{
  "d_model": 96,
  "vocab_size": 1024,
  "norm_eps": 1e-05,
  "qk_norm": true,
  "bias": "none",
  "parallel_block": false,
  "init": "orth",
  "init_std_o": 0.0,
  "init_std_up": 0.051,
  "lr": 0.00463,
  "lr_head": 0.00629,
  "decay_fraction": 0.71,
  "final_lr_fraction": 0.0,
  "dataset": "wikipedia_en"
}
Each number is 128 + 24 x the weight over the matrix's rms, rounded and kept within 0 to 255. Layers, rows and columns count from 0. Numbers have three digits each.

# down: layer 6 MLP down (transposed), 192x96, rms 0.161, rows 54-99, columns 0-95
# gate: layer 6 MLP gate, 192x96, rms 0.121, rows 55-100, columns 0-95
# up: layer 6 MLP up, 192x96, rms 0.117, rows 55-100, columns 0-95
down54:121102157140121163150131086106099149111112157145102122108150111157097133147179111118121185097144102130122098132128134121127145117119129092135157162118125135149117153111097136138129141147155142155099081096111101134157122230094119101121126121146100117092141126163125142087136148148119124120
gate55:125140131107157156123134145119126148114123149118073103137154095110157132173155090116103112151104107114125158142131098118151134122112175138160118130173172124169122122109102112137131082100125149160077104087133173116077102161151162098130121160138161137125103139129119132114114193149144110089
up55:126108115096132108097128134114054133108206098125125122150149146120133130182131104139147165107104123105112150142116106138139145084115123110118150120146096117166124132132145148117126111101181108149108122148164114154118120112097100110151119128173125149156116141143150132099144117127078117166
down55:131123142126133113159045142154126122117122061148137116137132120122147106161123102118155176139114136114142095122113120157119092127116163131108150132113112145148175124140138090118165139183121150090140147184153093129113087109103134127142109109112126152138101114117151112141126149152100115144
gate56:101132144107105142126152125159119091122181112114113124151125144125137136117120136134124164168088143136105172099100126169135115081143120108123116120105118119140132160163122103130124115115110099133125152122134143141177109154177098134125148106136102164160097119069126105137138123106113127100
up56:110135120142127120169119087182138110141101117086127143120098114143148120127113108104149154144115086133149086146116114178127111154132141135110141130132142099074141149145100155109104107126164120100115111111108151102193153145089132130115147128135088109147117111120144163136131175113143112137
down56:100148146135107115124117145114101090102128136139145146143166136104147162122135124114122152113121129132124187109127151088181153085123097159120125099101087124131160103124194118143127140108149152140118091117128108124115129058127125123106154140151127100174132102142127114160114156126163085146
gate57:191148160104100123118139167121082166123151127148138130099113103121123154117139131138145070110145120086113114117168105136119115134152106094168107143132143167135129104128136117128160152125107128122105112113111103123129077173108136139118118144135128100111099162118144113116149152114152149155
up57:159110161145108140115145143143109167112140138153137176138076121131117160122176115164156124125143069103086120163158117136143110114146068109120141123114093116096123142152124123070096154144110141098138144149131118155118071153116147102135110085174144155109131113137151150097102116151112165135
down57:124105099177116173137126076111144121127116139152161103079121135151159158136139109114112134143127129157128124096121155128134157107121134160128163095194149126137109121126112104138146139157148083107090154157102094130142111057129133142131085137115104147120112126161091173110125116123123075150
gate58:140120148091111088144139120109097142121113109100116140173098135149102149141121139131125120125169115102124132150129105143139114157118127157111090121116153165123157097133062127117116096104131147187079135149160128095127093171162178078114137133140154128087144105140130130136113138149143151130
up58:138147106139127101120114121161169098103129086107095139128118064124114126133114165061167120135077089140153164136116157117123135138132115112149139149125149163101096123082135120167143122150131117128120147169123128135107130123124155102091181119102137142127162145141145124112120105170116164145
down58:147112120152132114154096120136149124077109119102113123112125147130123106177147157151126102085125155121091125128152084110134098154140128165121115121198158159129120147096115137147123127160135143163127162120151171141126125114137142109104124157100114110113085074122099116120128171167123108090
gate59:118124111143167124087167137140112115100156103104122085150092151177129114149112130118141159122114142121134142127103077096158111144152139116164153152124144110126087080155130161099162125151116126105107138170105138157104128110115101127110157102138134177113117189098105121136087139090148136116
up59:099093101161106104141139103136121141105162113073111146174126114138160091124116125131170110099135153153133159169137127176152097107118158124120101142139109123142123151101112125152143121106137101125073128121104099163133129118147127139155139108125136099089185151093104120161154096148125153089
down59:115172105120150118091109112053095125142106163122158117136097092143128135093110151122114097166119147123088127125137084153133145143129162137098120114099165153150147145146133157147132098100144136123139097148136124093147147102157125155120065144147133119119124141143137129111082165142133164136
gate60:179111155176152168110111119141118124139094129124086161125152162090082149085119099158125165127116158130136139173133131107131113113149154099114113108108125116151171103110126118171126112160106126139097135097097092120124111137113098106124112102137104126135159120114151157181121165110170134124
up60:149114161146121127112123136148075106108153150100159119129147088156130144106131110135122099143143112154117130159096139139152122090124116173122109158123119165145104141161152090161142112142101126118092140101102138147101089137099150140087133105142100125126166119139143120118111083075137154143
down60:144149125113123096136142111126141130094109067088140146128112145111120156178143096115134131083142133158131153122151116146123152105130185140104130090098100162151104138108136150122116153131124100112159146095122160131152128098125098093162145136066112129147129124133126159137156149158122162109
gate61:127177136106089175168128092123143129154113116119128135144149126165126158149096148103111112190109123175138146107075111128148088117144133072121114121120159131172075101180110119147139145160088126123139127097118132127106134134176165143086142153170135095149113166088137145120132145110131104137
up61:161181122118136169136116144102134125148131130185128127099114134136120147134160117190110094124133113135141105071121156108141149152165170108139093116105134085145123139101099155133109096135143122133149125128124122119087138164105127135116151092163170147115124135117068096125129097100142109107
down61:082107143103141155131142154152145129103149101082128134124125125174122160143140174135111142124079161121100091113141100128091202124140102140150141129081157148147158130116125162144122099075116138088138086127116135130084094180163103128100135136118116116142168126138129146148122088138129137125
gate62:124126102119139152128110115121139086173150137146095100130101104114172134114087099116126110135092121123136114109145140108152170127135111161136142125153134116142145128106122134121095152126122139128147136121130116104107155133105095136155142104134120131110142121124129123155133147107115100104
up62:140141132113154111081147114160165128105128156134118137147092105160129137107105144116124140114090118146171126131130132149110146096158123144144110144139124119096162169132109128131127149093077132136116103108083138117116122127110134096165155135109111128109115146117110193145128133123113171146
down62:142101138113128145141174136107135109152106145134158138125161126131128133106136114151097098102156118124128131131147120137154100124134155148078128113113126092127094135097124124154106114109156131151130186137123117139137103122113138150061141163108142112114130130163148126158140137083107126101
gate63:122131121155157096144107127162124122122117104097094080114136132135138157144127112101168122153119105133132113127159149108109112082111152117140156158148149106141153097169082141117138113141115104138174119132109149130127145151162112151123159132093103105118159124100114120151109150153141136083
up63:097104129164159149149130143138125141132098174108116112094138132136129099138150153148159147173121109147147144170101095106134095144104130104131153162142156126105152161143101151123119080084124099126128123136078139122143165143130130144116146085078115123113145125154116113116134143141132165154
down63:156124123165146144110099143094139104138150101136163149135153127143145118114177132115125098156115146152143136101151136154131150128092114091169124120105068103079116093130107141123162099141124112136140144122108125124179121121163103083087143105169138119198150104120129135125107126132101112123
gate64:120150127125124113143101095065159145105124192188110142109149098124123106111165141120127095100165158124153091123106116127128104143122153106102160128146114129113093131124098141125164157135125111159108138116138128131121169151111144160132118122152148095148156147114090110105112157120154107128
up64:115158110147145136139121151148158144131115138124143121115142094118146103094150152103139082074138117161094093125089148153161121119116137121114118112100105145146115113134134090142140166138148152097130092097156131134130139144099116154111083138160145093139124148133121147106120160126125085072
down64:172137125135159143119109110125097149173125159114159111138148109130140059110113111121137131134107153111123129155138126118126155176129127119129148108121117095154148127115094108150127131140109122130141141116115158090119136045100142094110105123154143107169140134137118097128106107126152164155
gate65:194101097115121078147134141136148176114127122150106147138159102119141112104111144094114113132152113125161074126161132145111120112128098150152165153159127120113118088096104088121141128104143137115116150135107107171108114175136132100207091121136123176145139113096127152129132159148098163124
up65:111133103139133169123163133084138126162134133122150098119115118097151150119150097117118139121162118150092103099134135109127150147162148081114097125110122171158101130135161108110086143123095133211122106144089116119114143150177123122153120163120124118137133118093151105113145108134157113098
down65:158111120185177134118084154132136087082100125131140113125086096122122149128131136169112145113114105118139123148144110127148152118083110144123114125149144135153148144135134107129120111104145162111151164150147100077101138118138108148159081102119150132150139062152152133157154088115153133141
gate66:151116118137129124109144121125121152154171100105123167118115141132127164159159112109159101124115116090113060137102121156105062089141125138138123122124086129108110164126121159139115135133130177116122139099108136114157132158158134158158106139127150141148102095145093142138100143153116117143
up66:092145124132132157117163092157143148112121134156140108091107116114111131141139117129155115118091129131127123155054142156133087125127088119134120133097110133103100167107127098078153168167113139117109180106140093149094092139127126128109147169130148127147108162115138159100122141154117155138
down66:130120129086102131111110121128151095130200095102143088173141106086116124101110165117136136146131115128114139100139142139156167082116137113164166120155162120122120102157125124139090129078145149115113135155116162150161102106101138104139120095117122120114132144168121154120148139148141134119
gate67:140077109154144153138136142102110157083142104160110153166142098104091132104165140110139145094112099137109138146158165111158124158132108138127160096109106152128123108149138116101097126133132164082132164175101148130131072145139104121191102130139137155134112116135096142113170149137137123084
up67:140153104166178084075117143181107123105133117108128102164083148140123142107123137139113142115143133098070100139127095074170150127116105114157149127133114153144106133131125121104156115120172125167134156104124162117101141146135181132098149128117110140128115135125135117121123127170141147129
down67:113118139132175117152135099134088091153127167185049142124130122134093123156144152106139122131087139166100123118148141113091149136093118132142116132141126118114142135112103110114128123126087126115110123132137142166139094140131103160161173104111102133138141084180122160094116135125153137158
gate68:116144137141117094146191084178125126125136078133098120116175126119133135123158178120130092129124124108107120171119101135147153111089084141087139137105134095120106099125163119127194153112126132160087149117122118156140155148118149114126140135093122141096124114108151150102147123127169131148
up68:129096118086128129122104177179127082125137147127141075099120129138135140154120161150217125080100143144137113106149127142117130118138136121151104097145115157142134103123093190140149105096171151146137134155122109121133138128147135174097098083146073137149145141104108135148137153127108146161
down68:156105136110094130116100145112159152115124084129181116113121122136112148158167112139141137125146137111096127161104122156092027151136153156121080142143152135133127120130088125201117118125111185154113088133161133151160118111142101110106142143103140093169163111124110126117145105091127131119
gate69:115121094157112112108152158114137136099142137141123119109143132141162116164128089145145143133133125110091143148191128166152121064078089119159103147200144114130062135123071107166115115141126171117122167125146100138089102145124134117118130094126201176118125104116099107165122145130106124085
up69:099133109132167078137114115137155109109131160092127133143085132135101184170094140163109130156050088103116130117158144112102110119133134118169102147100165131132110108139117113138134081141093130131131085125185113155138144151108168110150119150171130169116100157124136113145147164164114139125
down69:103113144163130116103156106164163126122133065106092131111152139141142119107100106107165139086109139118108120111115115164141088132217155110134179108141160131156086153113112108097143153146150063120104103122161157142123120171107135102106153135121167177141141117141121150126141110102113105122
gate70:129179122137110149111120146128141188136155129079127161113161125110096155160135130145153111093120132144121158124130141171153137076102176129148086124116065086125112115091133138150106078141108128140102132123119114168147147142130145085118111128100103117154136079117160113103115147135086134176
up70:226119081087137179086136100116125136146114106102158109132155083128151138155170086137141086154120119102146087127137150148121111143106148153090128090140148133108110118116149109134160099119190146132148128116119109142137094087094103145169116130120147122133120152151103143129151140137096128147
down70:148154169105132100143131093146125112128135108154184136136151087101110089132129117187115103081096143155123101138120146137089168149134115115116138135152166126147128102096167141077116140132163110115121134146170081116089102119039139139147167129131122153117125086125118177167121146157140130129
gate71:109135101186146154159100188119132134128142138137101115126125172125120141155165130139149154101137085141135152087134144120155135131114117096098117086131158088127130102141137093103126114136152164138121151177111148141120118140124108094141113087081122094082117145115098083141128135110134124167
up71:159106122113144140139117137102107155129131092121166123159104126149090142113141100165115112142102133110140119113132098110131104178151159110130101129117146110141162158098152170147124101116129109148118116146138111148145117158111136161136112099161149137086119094125097105053129141126092149124
down71:091158148140112120159123129110108083183125161119081088137128125139183167138112140155158126132149059097111143122147153131126140126119084115112137166146115115174113132136142161127131128104143095119117140091098158101130141133141140109117105128143162132079148115124116134114145100115148124154
gate72:124150169132121093144110101110108147145110143105122132143145110098121172152082139157174159130136087157118131145122078139162115117083135140166128143113108066108151099111099126136131108128109169149158067086126102125146136126134119133112163077161115165136113110136102136123144140165143094132
up72:114142104157140110102115189155109113119153132119109177119085110148093128132117091080119130123139124162134126147115157151139151141159135153161153144170091161126115146149096092139151153117142106157108137145089107147180138145127119168150119069130115097133092134153147157145110149106107123095
down72:146126144175128146111119051116101127127117131129138106150142120160130133142128124101122130158103123121135117180125123136187086118100097142125118150125132087123106146105108167152142122161083117160143108078143118128116122160142146125099091141106146147121186117142131111151114144156073146154
gate73:158159097149154104104089129154150124110139170102143152096118082160134140141157140120131100155125112138140128116105084146154090150122138143119107131106112143152113143118123101103136163137106113147152139106123093115086120137135161118102132137115081125122129148105118126124140171136116100180
up73:130163114114086075087140119119126132147107159117140106095111132148122186100121177127125169110112113131129158167128109109146133143140155093140119114121127107111111169186155112142113142122091080131108143100126077107141172147143105135131145131127162095132141140126165135085155148143104105096
down73:134139138115141095117126140115082144137170166109103111085108138116126149091124174163102154128147138127163118118102079132109185154093134127124128115135131107116143117135160142175105130144131142104194111155147132141118170093118121141128100122155128105185122098113172103106116121147128098098
gate74:138123120133136109117134166144091125111128093136132092128105094097114160128152154146111101166153123137101118124114123152172146125117156142091107153180144112091181097146141114152114128132130121126119123170101129157098148174140113159111128126114110166125153093137167107141126093113094110110
up74:123112097139152100110165172114088113107127128087095127107110109131107100123101138115130154108105145084111104120101114145136114117135137149131142125191069124125146087145158108165152192144133161135162121122137148136122130126149122146182110124129161138116144139095138146178147106142109132123
down74:130155146130162156142128109109163094132131125111153127137133163167143134132144081118103111127105090146145155120125163091167148164127127112121116099112147114118110129114127118091092120119141115173104143118132118122122124147083100113094150157168169140123142117178124132078093125137124092172
gate75:131134147144074140128109112081130163100156114126139143123107099135150169071102124152093153159157175117137143137145136148139089123111116099124165147177114084109089112181145131162130132171133105127166140143121103124103144161132132133125095153119086132107116176096125130120122143110085119122
up75:116073121135149128147141101120069137118149163127119145118168148107161114145105161124167126117112134134106115140130053163129090118112117097094136114153097151113128128130147096109142132138112139135142187149158109124077172096145122140147113128153141096156145074123088125106167145114173105078
down75:111138149089123188120137131151077124089082130162038158137160170142122173102130108133139142146155114140124122146176144137127140147099089159081149147152152130122152134084115075135146120086101110107106140116115157131101077135147138141128095114128147138100115135151123085151121090137170155144
gate76:160132164096146144137118093092147104159112156155136102138127070127095168154149165119142123095134110081131116135117127134148146145128095100112078110114138165128159114106153095114160157136157140126104127092107131135137104164146170116131178113113114122162119142133105100108143121158157095160
up76:108125087115143118131124157103096153112111096179152130192138124113121128114134108174142129122127098144143147113150145134130158143104079137138106108165138134150132126137127128132104139125134146093127085104139131120118098106138108135101102099126146140096128153112175124149140083077162097096
down76:111140116177097141139142114150161141112127156154123135162111103159105136147163117141111140142122085110149099122121103125120090117134136100148102157158158136130101158071110109131143138095178118112105163137122106114142123189112088128135147134109119106130125127084130139117134097120145117170
gate77:152135125126113140127100125155119144168136124138127116132111088154121125087115111146099181094079124127129122123157139111073110164138133150141107104144092161181123143139112121131147110165131163101143138165128108135111147131128122104137144104109122101092118131110125119114106092131147126127
up77:170129153152095129128086144152137088152113156160137097145121094187090186130101096121091173091130134112130150128126144180127119109126114154142117142135105127146129124134092149137147112093095158122142118126107128131142139116103115122121121143136140134121103132149155157127144128118120128179
down77:157104124138079094148114135108140144128117125096143096110116118069137113128132144128094123119122107115174136142139120134140169064129120128149129134110151123102116099126165146152122072133165119128143113115151166148137106133107150113112139118174143132135127123136118116137156179153098179113
gate78:120127135140138138112131178115142166131131146148110163113095092141102137110160109141153116106117089134173132180136110146139112098117119190123118104147074085106171150126081133123144096099153118091105144114120131146168156103148107149132136132122160122108132119132141109134138120146143106115
up78:151136133129106160145137095081116134125152148115106105115137122128178120111144156145113187134135163086125155147153146133083144161132169136165116175152141138131123139120100127166091111109155137129106104140126125100090113092108098149116172081159120137121059134142120118110111096111063102117
down78:111119097103125108160129134144128122111066146126154145096142121118171085135137121134117106111149059097133152167147112138126060104131095188119154142134150159097127100153108142114135123156143161120168097156120172129127114081119175153126135151142138110110131121100117111135078146169112145134
gate79:126066156134155111165145117111142121093129105109105155165127167125081136106122177128153108144152158142113117126092125127139095147130121095132123086119135114097173107147144128118130135128156124090119158117100084140136128149129132120141129095133155128123126111074122120095146176154162169108
up79:121094097107111163139116135146154120159139159129098132161124101139115107100122102122120169157088145158162127120131143168103152146140144106118111106156135082156160142093106117092143136143128169126101150129091112124161148119143137187118131105089126125168155104120113116168117144128091133126
down79:112158100125093147127115143089130141104120113133160102132101147189136069165156139131111116126132086135105120140132101128135135117184140130145101136126140123153128121169161149147112104080134120128119099157145121140120117185139107130139136141129103185100130135109089148118107136107148134121
gate80:150150126117122099129154088089113156092127095084159157146122144118108081138079138129108097066169132115106140125105133161116119151160129134089128119183131158112089134125135130143119149139151108106061158125127133139158170115107130128096133132133155117154168180103133152084143142125139113130
up80:136111125171143153130122115109133113157120147147154123075136103130143137117153121126124124092131154122115136152132079127155202098154117118135131094103163173166135108130196112106149119104135079130116136114116162140136118081125118103107139132124079134143096113125101117136110135117165119146
down80:144108123112142086101101140154138153134108096133134112118087146108126136117132152120140072144123156100156130150114165145152137173098090120146144149135179144194104091117087161126138103115087140138104115123139127087117118166148140109154122109166141131067162117132118140124150132149128122134
gate81:127126165145105108137143139105148095085142142090074174082136138089119134120114119145132106124095136139137122136142078161152085120091118124162157118138095149099150139145111147121113125175160146103115150147151120143113166122125126136159140122108150145114147128105134108139173119144155113168
up81:167126107096145148140077124109159092111113119121141120106076114162165158126131152148136099093174107158167123124147175163087119142120124157104121116124113137074120137157148139174160109136108112104094155118137156101114142113118132143121142108137113100121126163143098149097115074140107102103
down81:161144152125105101097135136106106142158051120101161147153168124103151113140117110110127093112131153131141140125133139099124163125152141090116142113141120125152159133108095112123143114137160128115181155108152114077113142194092148142108162133133159112157157092114129086126131112091084157153
gate82:098130145111110138150186136151125122157161147106135151137127113118126112164123132072111116114102115139132103105120121105162109142153132131107126104129152162147112152139149133122142120110102123126129125080188128123117140152152137144179157178160114122166092131127113115111093145133122072121
up82:124112121125127124142149109153122090145145137155139094122126113123084135108144104122152148100096100129175118124096118116132129156139145103107160144138141118139093146123120107125096140133170131144125164127122100121115103174113139097119161132153145126188105085155119114111101074127096108146
down82:153106123115110148117139135163153086134126141118099126132108131128139128148119126053145136126176134106139115100131132106173166145144138148095124147141102129158133124120107132108131114111126137110108106135124128175103152090087072129130131151180126131216097124126105184105134118125125133100
gate83:130105116167099133096143139132140123135106139146175126104110138107137122135167158132132133147112116133171109140143145132087143101129119115112109138123158156114123146103083105100125095109165173093133136110093171098118152148123138098128136088105116150100152171104155152156147078110120121159
up83:109089128147150110158120148123108119137161104140111125170139109108108166158116124087115110098156153145125176165092105103133161120133126158188152131117121142181093139113131144086102120119102129122112127109137111080117109124124103083117091153159147119120171137125160158113169132136125134150
down83:149126188129149151118142097137105168110107115143141194115130130157086121129138140146079078093119121144101148166096139099114130096113110120153120097125132146135120167117149089101104178128180135143089110145109114147121157115137142137140139134104159156161112102118112087143119105123142124122
gate84:078127119119089120137144098145161138090162156104128154150116138162093146117171129139136166093105084148131129181091111155117119159080095128154112156121096095148131148124094135131137117145151138120099118143171102146136126133145140134153124128124113142090150138124135117094098104145141108150
up84:139123132123147155097098095122115125144146137170170157143133112082168077115112148094111091156154131123109156117114146123127155165093121117140133131154148149104077097089153137121129109146124154102156137167106114153125152127084121143104136122143129093137113110119146163156176109168134133154
down84:147118110125107115107093137081141099126115112131124137115131107145131119137202089153140099119141155208129076129136118146153137138146094118131142105135103148085140127137114120128103183142150155113106127118122135094124115134111163092163156128139146108102118110110172124127134094142146156144
gate85:113146107154064093165115109168094156080111142076139153125107128146114142120126141125091109091131098161169155129147145118162103123151111143151171152109120109105131132148153107155158107131109138111147152123106097066131113114121139122158106161110107154117157132115124115149132187154120103147
up85:092114132132094162108132123110117147155111121161148161136125088097152130118152134135101093112131086123135087106091168119138118117152151135173124108115143095154129167154122101145166134166124120128154154165131112132146081143129199138093102145136117085151128110114102137119112159129127142156
down85:167085100153123147169088161155158086127110151080109133108101178114145104151117156140152185149123139129149134102106109097110156135121102120135116120119119132090118121139122102147076120140137149092162104127136150122108144106123152138109133117134100110122144142165111142149144160126115126124
gate86:099150147138148154114133115110119126140131126111147103171109117091153150144118104105104105107095145160135142093131133135165132117117131089158138106167143132129168151130115136135087149147113176143106155071148147101080159147069094088156124140141115114084136136082124138099140142132154103133
up86:145115172100176140126117108161139164120143107127095136143141103096154157104098137107139121099118147158148131133100137140111124113152111124142091147142134151130143135154144127134131119149101129148118126120094136100075128123100133088099171181075113110142105095109139120111115131149146143153
down86:190133144147105103149118128128108125130111130156147139119109126136131109088104132151098165137148113146088094088114130136149127133084153138107155143136110113179141129116129104119138129165127131134143138147134123135103175101132079121111119150056130117128145139170128118149123145092135151133
gate87:139135188180126109150105121103164139164114105093146177178081094106121141122119154127142137125151125135103120133119095131128114163084130096120115072132128142144110092124161102132132161154135154120114113129162111129094108123128159081130120093142125082157115137109141143108112110133180146155
up87:108131088199103131135102114178152129135131138150106105118124126110135134128084149137110150137149125121131082104116150147180115121162134120123140119131159117112157136141120158097120134150132149099134110078140116086123089163080141126149114132164109129132136139187095148155086179144138117095
down87:158112114119131125146102117115112107132154141117121131126118150158112091158106150147177104131100101134120097164164111108128127079138107125128117119145159076099087110158145174074102127173099156146164063135158131110142136117150166164094113114113153157140156106125114105132134123160127154154
gate88:170101130152131120110105083124103152104169126169139121142125125140156120123119138116121143117101133138178144141116130159183094127137146116115127157096114122089192136092123135174137118132109114097145069117133168140110132149148143091114155149145144139111110136106129112079131159080151104121
up88:153131086070125166161110136120101091102119100143191152152135165152122102127126119102136140139151131153118135126144085142117137146090143095112112141124102129115117104158112103161142116153116130162111123151112114140105072141134116144103130121123130142117101124097119109152083154124184147149
down88:139147126155099137085130158091141149173114142094135106114131137129149105149120133150142105088124178149122122145136134143119095145135153124088127156159164138078110122112093129137118141107124145115141095114090092107178141204134170131139138107113132138081100113073144146127122141146099142148
gate89:098114108124069072143122120147139130134164124084087157113127104151102136147154097116073159107140088127144110142133115154106134075096144088147149103093164104126133138124136099137111155113124120115155098125098115168126121127164146150132144112150139159153126159151130127118132141147183162129
up89:153154110134120112124140142173136147143112113110148129139195123131155127164157132134120098117114138083141086094097082117135137083142150155123164171159158108136149104117150152128152105124085097109128145116128076169134131126136091122167105135105102134116113123143123150108127143121144086150
down89:152121141131130133100124082141098086170127116101079146106168133120119150112119202175087151145094163136144109124111112147112123106135110133131135162147125130136108140125113096103145145122166136179163088171142150143108098136104067144133097131116106148137150095154143130122135095132115146131
gate90:135161132106129144175135138094115131115149114130097076118157129151161123105144106139147118113129114144123076168118141144178113094103198150166106160122116145137135145140100094116087121116128189169112124091122117114120100142111101122138138175107150106142110124148131081130137132111104147126
up90:119077153127138119116151143165130088127132131115110174150132098162161116176146112114082130131098131116140120104171129141093156141104145132120163184094146123151175079108155120104141123127135097115112119143087143158134184105096105107150139160116114133107140136121151091162127107100095121153
down90:138157097107157067145114140157079111126143157134132125134091146172109151130053094138112097154105148140106100113102131160104136123153091099168135144121148147127102121122143103141180133167128089131133137091159136118127144139126092140123151127133093162143111136108155121133131127133156100144
gate91:142124097138130144135144132057135166114120121204155103121147112103107120120122140117101117111123126121126102140122137125161124137139133126100137139169142162153109095163107089128135133163124106125117105100131181136090134147148119111143111126139112124093132150134109131173151185109183125157
up91:155162135098126134126141133164148123129089120141096104155144150098124123109160122138155112131145119154073157156115108177131095129180125121135105156128164106114119130130160117111118100141128160111125088145104091156111105133131118141146132146101107114137102119077159128128123131102091123102
down91:112142118146108130155150081103098127159168115186129120104129143108159135128109135155126113103133139139116124123170136137139112148118168120106142087130141142133118116142149090125095176139133114151105124128107097084150131183123110123135160161132158090125112128072102111096138166116134147137
gate92:134127127147116121137120130120120122111111157119102125119137095103120162123126132107078091102081117122138099146158146130122141102131166148119139113127098142113142169163154138183140082100122132140109089088128125152163118135123172117133148119160076141138098142144116116124106151107161126134
up92:153148144077146141086142131094140131140182104142164127139104122151118119145111126144097117176097145150171133120170117149132138134152137164171127129146139107124123109147140164122135137150131130092155129104128085126085145112119092121078069150125106138104136102120149157130095137114137132107
down92:122125138092097140134150121142120163117093135135125121138168093123148104143130141175112117131106117122129157073112107111145069153117125102132109124162113156137106127118089111157136097122130114138146129135138156113107142250139135148145101147125137140087145117117152099123094144173123134121
gate93:130106132095130074156124116140128119142097128106137086128163119144141134120087157105132099097144095126177195114133157104138140084106099122116128180165123153143112128148121109113129146127103124098131141110143126097147152125139169137149143111110109127121157121108120105138112132121138108102
up93:104157154143145112149093096119137098126097145156124147128114106129154067104124140125117127122162141135079098113102132113104146139164150150147164126091110127133119126153089119110129095132109104125143094127147153124168142148114128118118157140124114113092103148186145137138115135121149137092
down93:137123178129111129124160167123169134163175116118150118120100102135147131129061119160133123137111147097101095114117126149135137109110125100131139117151155157145188198135137117130124131100105127116085120110121104132126088155139131121132089172122140123106118109136140105150129135124139141116
gate94:113109133159126116144144083147152149093142114112122164162167072110141085132179137105138107148123130090134132175096158112126115132079156158115125144126108139163189137151175128164128112128117112118141141127122146132110118154163108096095127132129146120137122188145120128111135131101168156108
up94:132167139118075142118125124133152103175113117149128145137142111134167114138099113128087137138102145122125111084109143170132133130149167129156131118128097147120175093140102134097090135181123108129143080106084143151160157132127121112159157087112141141110135113155148117176141119133139147145
down94:116140115118141149132088112159136148105070123109121138110123164136154080156144099161138116088146092132141179184135105098125094179102158141137137108128156113111128113167177117111138125113150145123143124133158112098091170156142131134149123143108135132139086105137086154123140135088087136130
gate95:099099150106097119143128132133122190099124141098123119121115135096112140168154160115122101133147146123113151157110116092095137123112123146132138156144070146150102094098114132138114133132141138137123144103150128149118125139114095103172110128088131175142166113108118142097146143113128121159
up95:158156130157147141134141137110161091092140133159143071114168135103137090143162140096140124127161140126131137124135112145151070125151146138093110137121147125127145111140143138104086107153145136174146150156140136176151110133132174113140124145118088121123155126095080095118143177114128151113
down95:167135156143150111093147130144183135101154094133106132108124136142106112135114152103125132162136146136146110108071137158117112103116098129081087144154112119138145113117113135145144134139125147116123101076141185107118149082101126154131182090110124117147150170117152115176150141113152123092
gate96:138161147118126117120150134135104155100117085122155178165118101141100155144157175138112100098151147125130132140099098129148101116122139126131123109115107111147166126130097150096105122127166140150113141082110088149121161160125074086116116144094142169152171111089128137119094170168161113097
up96:088103120133131182143116115128152146161119166157140129155109140153161113120112104141165105116135123123110122111151164110117129128180092107125137128123089143122154142098111134107136123114118136131148186149157133106149156124177125141104134066137138125146101102122168136091122099117150065103
down96:182138132105100138123125121115137135133123123134113161119171095104084149158152107113109143126093098141123096161064156128110141124194169133100154114133125106164108090137149138119137082131117136128155153091139134124135144168129109081140140101139125133145146113150106120114152135111137115150
gate97:127092130132135148123116129129094160128081158122128120147144111116099127123104131125157134112139139124108118121172094123162162136136088151117131133143106129189118149123109075134172157109103142120154120136102113114085123129125137167135120158126134125132100137086131184122128137120134136113
up97:124126104133108103097152129119121160156187172158126123110115092179119112134109089124148129121119109133158124163159141157133131127112064147109131092140123108118124108094115150099148150150146104144141129112113131136129147165118061125090118120109137152142168127093118143151109092086122122136
down97:129146139125139140122113107150114138139137141139090141139137158080182125127126198119137089063148151146130143140142114112122139129146101127143120122091145149154163097155130127126133095141133158123144123106137129146103095102101119131112082099106098089138082168156116105118135114127126162161
gate98:137143150132115158140185111103125165143142102129108139083146120092096111165144095162125130151148118137160137125147070087162122094112105108138110084139134140134106120116099117116128084113076126174112115108153105167151106152146132124116153105158137152168124066089124123113133161154106158174
up98:135138062132138098088145120132147160073105136130144154143121118120143145138122068096166103172105166131127139111115126119126099188115147144170149108160138119112137099148117115083126157111123131153115102129165118121185121119177140156111136108134132106157161110122094055092140127118121128083
down98:086073124154160139146143140141118135166114168128102124124137148138085150084097100176140134151120206139134101111157106110115106143154115100120157094109126148137100109170161174109139148135116129109108110087129119109108147103094141142142114126075112116121130147132183146102152182078139127107
gate99:088170149150170120108138119089086147122139127116086125087132103131115108114135072146106136098083132169153113130097110100139138140138149096145101077123126156123111154118097158139086163180117113129134130097160107109097110163116138131123149149142129165105195162109161122097105104129156102166
up99:142127143142121116128144137136116104164104134153110067165106163099120163172091090130147084162141093132145137129154113156127097102096093130147130125135143120094134133125122151133127070104092150137129155152156100105127140084135129137135136122110118086159128107163114122143161136146119121146
down99:141163167117119111131120153070104190117093103125110138144109101128136118106130159120121140114098131074113145121107136147121101091127127158133109145121114112157159136109135149116131133154152106148118119086077147148121130152126136161126169137132113161112140164113105097129151138139127127149
gate100:098117098099116174124138164124155111139148131138102107138117143138128140112119111124146124096109059120115095108128130122158130131111106114123111151148149159141117106091113151183139105154150148133144156122122190144103113170130127161179115135134094111080096153106107133126125160121107141136
up100:120104142128082122109134093170103124137114126132138161151152114125114143177144164110110140166168111130093130133130104149176171118142097155124145119118169082155172098114139123130149129096120120158106115168119131191111129091155107082102134170123126117135112113120109140120150113127133145142